{
  "d_mlp": 1536,
  "vocab_size": 9349,
  "norm_eps": 1e-05,
  "rope_fraction": 1.0,
  "qk_norm": true,
  "attn_scale": 0.128,
  "tie_embeddings": false,
  "optimizer": "adamw",
  "lr": 0.00179,
  "grad_clip": 1.0,
  "decay_fraction": 0.583,
  "decay_shape": "linear",
  "final_lr_fraction": 0.0,
  "steps": 4476
}
Each number is 128 + 32 x the weight over its row's rms, rounded and kept within 0 to 255. Layers, rows and columns count from 0. Numbers have three digits each. The size before them is the row's rms in percent of the matrix's.

# layer 14 MLP down (transposed), 1536x384, rms 0.0626, rows 1264-1274, columns 0-127
098:093090106113102146097101127086169137110139167116130083141158145073119087200101167128130174102108129124127127094124122124111139121129125125142117133113154170096137099108108163100137139132146075129160089210125195123139133123139133101054165128085118134100148179140167124110211157180156123118120127105135178162094151134159079131160093153172060118130120164147135136123130186153014125134103
094:154125173188119126114076096174167200125102154086123138192122106136114143166160150108118135190125179062141101125122136136092137105085098165194133105201099097139125143094141175153124089139127100088102149167149146105188136120154141089168077086079121128114109076133111118169118078084143152103092130109110097090101140133127116099165133142165103060152168148134130134071171140142164125108110
095:130107141121108098127117156109146175120061165184111148143135148099143123115069143174122139108134147174100152113119134151193179157120094107056120091126132159097147141151134137053113145181115151141139145153140100119122123131144129119085128145072110168149103112077083057110107098122111132151104132128128134103096074069087103146201183194107087109155105085104054134137100145095171123122202
088:100162156152145145125103132152097132122079133151153097164113125077056146107110189164166129113090119206158139092092166168129145078146106122158128068126141174101131095169167150115120095094135181171096120123167095137167139111108127182154162161140090161151108149118151141135102124087141142158164150096121092132101069094117158139101122149083085166133138128092140137168141158141141169153163
105:091088150096145071087140100078133139138124156126183117148157128081132133111144116136116164057127117128144133140140042134127112088120127149092131175141144177092115139159132230114063103114101111146130173195152097161116074143183162078087093097148113115134165097099117155131103147194087125171122155111063180180107137161160143107124187139166124105128182169100141142163121141195181100146140
097:177160084117158166114160099088169107138110115157103105153149117159073093211107142030045089133171110146116124091142131018152165118110082079133154139124143132150116138168141133136132104170142168125133128125161119080162065061151126150150140116086113137095192132140112082088140064106077141125125075175143116106121157093187146187107114108167120146134135083123164135084071126155160057161127
105:099120193129126081155133123119100108165121107144111153195177129206104106123088197110148138158110138152104138125091120116143174186146126132179069124097152195086173133146151137103145140059115154125137134083140114133126101157158104113142076192124173100112112173110217185116110168108134115140124116137095077121116168201090147142136142126160113155153085060180123176123062150131185162148131
093:142103124129134134070131156122108147060085069142064192109126170124112180141104177181159093145205108149208142175117186133162130091079102140134201128125163080155086110099162089133086135127123141110148092119089137155159115164069165166074120129162131176122090127129116128108133107095107139126113097097163129160091172136092161024127175120141117076105199142111118046102112137105120128129124
107:152160115108130100175054157138157073168107126144070126106161153101097103140135085108132123077147136163117154129111101120090123107097148099175091165144151150158077146175115147080146191194170055113128143183106123132073147140077135086146126176162167135134138100144126162134123110136128119127154201133127165039105187136126210135135163170132114101063101186154190109132119124100171131098140
099:154150138145182134128039087123116130072146163134103116041097127119159132148100165134095112098120211110113144060104115109147167105079109134196148112143124161111155155103181104102164103115041068154167159132171121136126094130150183186120120200130115140147153197119129086047151083128092120151168134150091191123138080089148100083136162124163134115157110103107191128133131107143070141120155
104:130096111096113157204181094181062169124058189165096156169119166167145103128139103176172151125177163156056156087150133180123165115080083115093142118073166102142177150172078154144166176172115101170080152050171186147130089063143124152124117173113152103126135146083163125091125182099158117093128088104152136096157162157150091136117107095119129128126182079104129103116123111179175156124123
# layer 14 MLP up, 1536x384, rms 0.0677, rows 1265-1275, columns 0-127
099:123176156135152125116114142076124113125127119113074144107111127227093153052109151151118160064166203183133112076078142098137131210136109123156096134171116137106129135118097123127098181121142099154082159122174108097081128096139135103150146186078119103124097129115148202092140176152192108137125074074116141112115116130133109125092106148141140161082094106103147147132132162124126097099091
092:149081155118104128100102145153143146103181111086155136105173116165137058160132127097102094108129116088098111095108137102106104096134111101191174121079101124101095183092110135161103091139154073164122146091141143114128102104080109121125084114209144122110115126105132176108106122115201100129156140152181090149133108131168115145054122089079160136134131162148143116126151089134138120068114
097:124152091157152132147076154095154086138087163095110091100148171114187144143138095105143110109168122078101090173155116095152087109132093103123152096125084149129099112121129145122114144169145129145125153120152092104140169114171171179145140118135138149161111198153214179167110128088188095117110126102135126147112159161106073184104105144118164172148128125111173082103130106146144090171125
103:135169137106054113156110111088137093119166096167129080146195146081125106201092102120111136087128137130146078106166132103120148145123125148105157131138128172091093123107130184152198102200156119101106183153118093178160161127155073058129176167072137152114174130158144142177141120113077170210115147086111149113106149097110158179137113159096088105102169120196112163164120157136138092160110
100:138120113133178082148146131121140106138117116085172096064112101164126104122068115176174140073127127111117132150110184105110100127085180109088093145091122101101158137120104114162080182142139062146091089145107145102183128125211098096131129081103110165109049160139138171142120059153137133162103147078108149112127126142110094158050153117146127171083146181143097153085141156085128086131142
103:113132102164096179105140111072170147142123172111105038137131151078157131099097144103142156080152153147204165129126109184104059073156116096114173115185144190170096100135126104083121190191127139153144107109111072104159108088164157145123109139114147142060105151151157121116112089111121127130152112097142108092163142110123123146119057124091101112102149145135100175143153099105125090147117
099:140145128144123076137125145124163189116161113089108109126180105207128143147154156136119119142130129125117145169205150103095145151145152108133111138147130121138165165066047106162093115108141134148101143139137124127114170109143108127134084153159087118113144111122120120144114064135199100166195126102107081110188106125131060176093111115127118156053166133186121144146160080128143112124111
100:164130138185100065059090147122086114077151103115125135134174103142161134109135161122108146166149175200094047122114157111121061128096133121122171101112169153119106168134089135162125107072125146087142141201077088100109170142134126086112110157081128174211137173197168146146113082073166212187148134146138156105129101162134166128122097127124138136105167153148118152157109132131157104118081
100:093164125099157083129083149138168104147156148144115058114177133085092127124115086191127128127107099118196129089151071121170126126161134149097115138136122149110134157140129158182122125173157109130152173142165106103166144124114148110084107118120133143182094185147134112124131149185132219146184075111144103069110135147102201183102147111176184151132132078139102143098119142174120097107137
096:129123173130118129138151143126161160172143121125173077123061104121114089176157114156086127166152136124160134146111147141095123089110125139125104173068160097171119157125091167127073170105136125149138174154024110111106194074200167151110184141105121143184170114146120089126113062134093092195123100072118102088174116115171179146084121080114097139134147165146088120181092091080126109118128
100:115106102132094116118134164110133172128122144144138128094123128110075111145077148138116113152105143133128121096096096075068046081183146163130049176101156149148063145097061122122122152092138106107091165125107085160143146109116148098133124112124118169127159144154117168100095101177082134156085105125097157134154124138070217180073131116107083218144085119147190131190098111144143077147108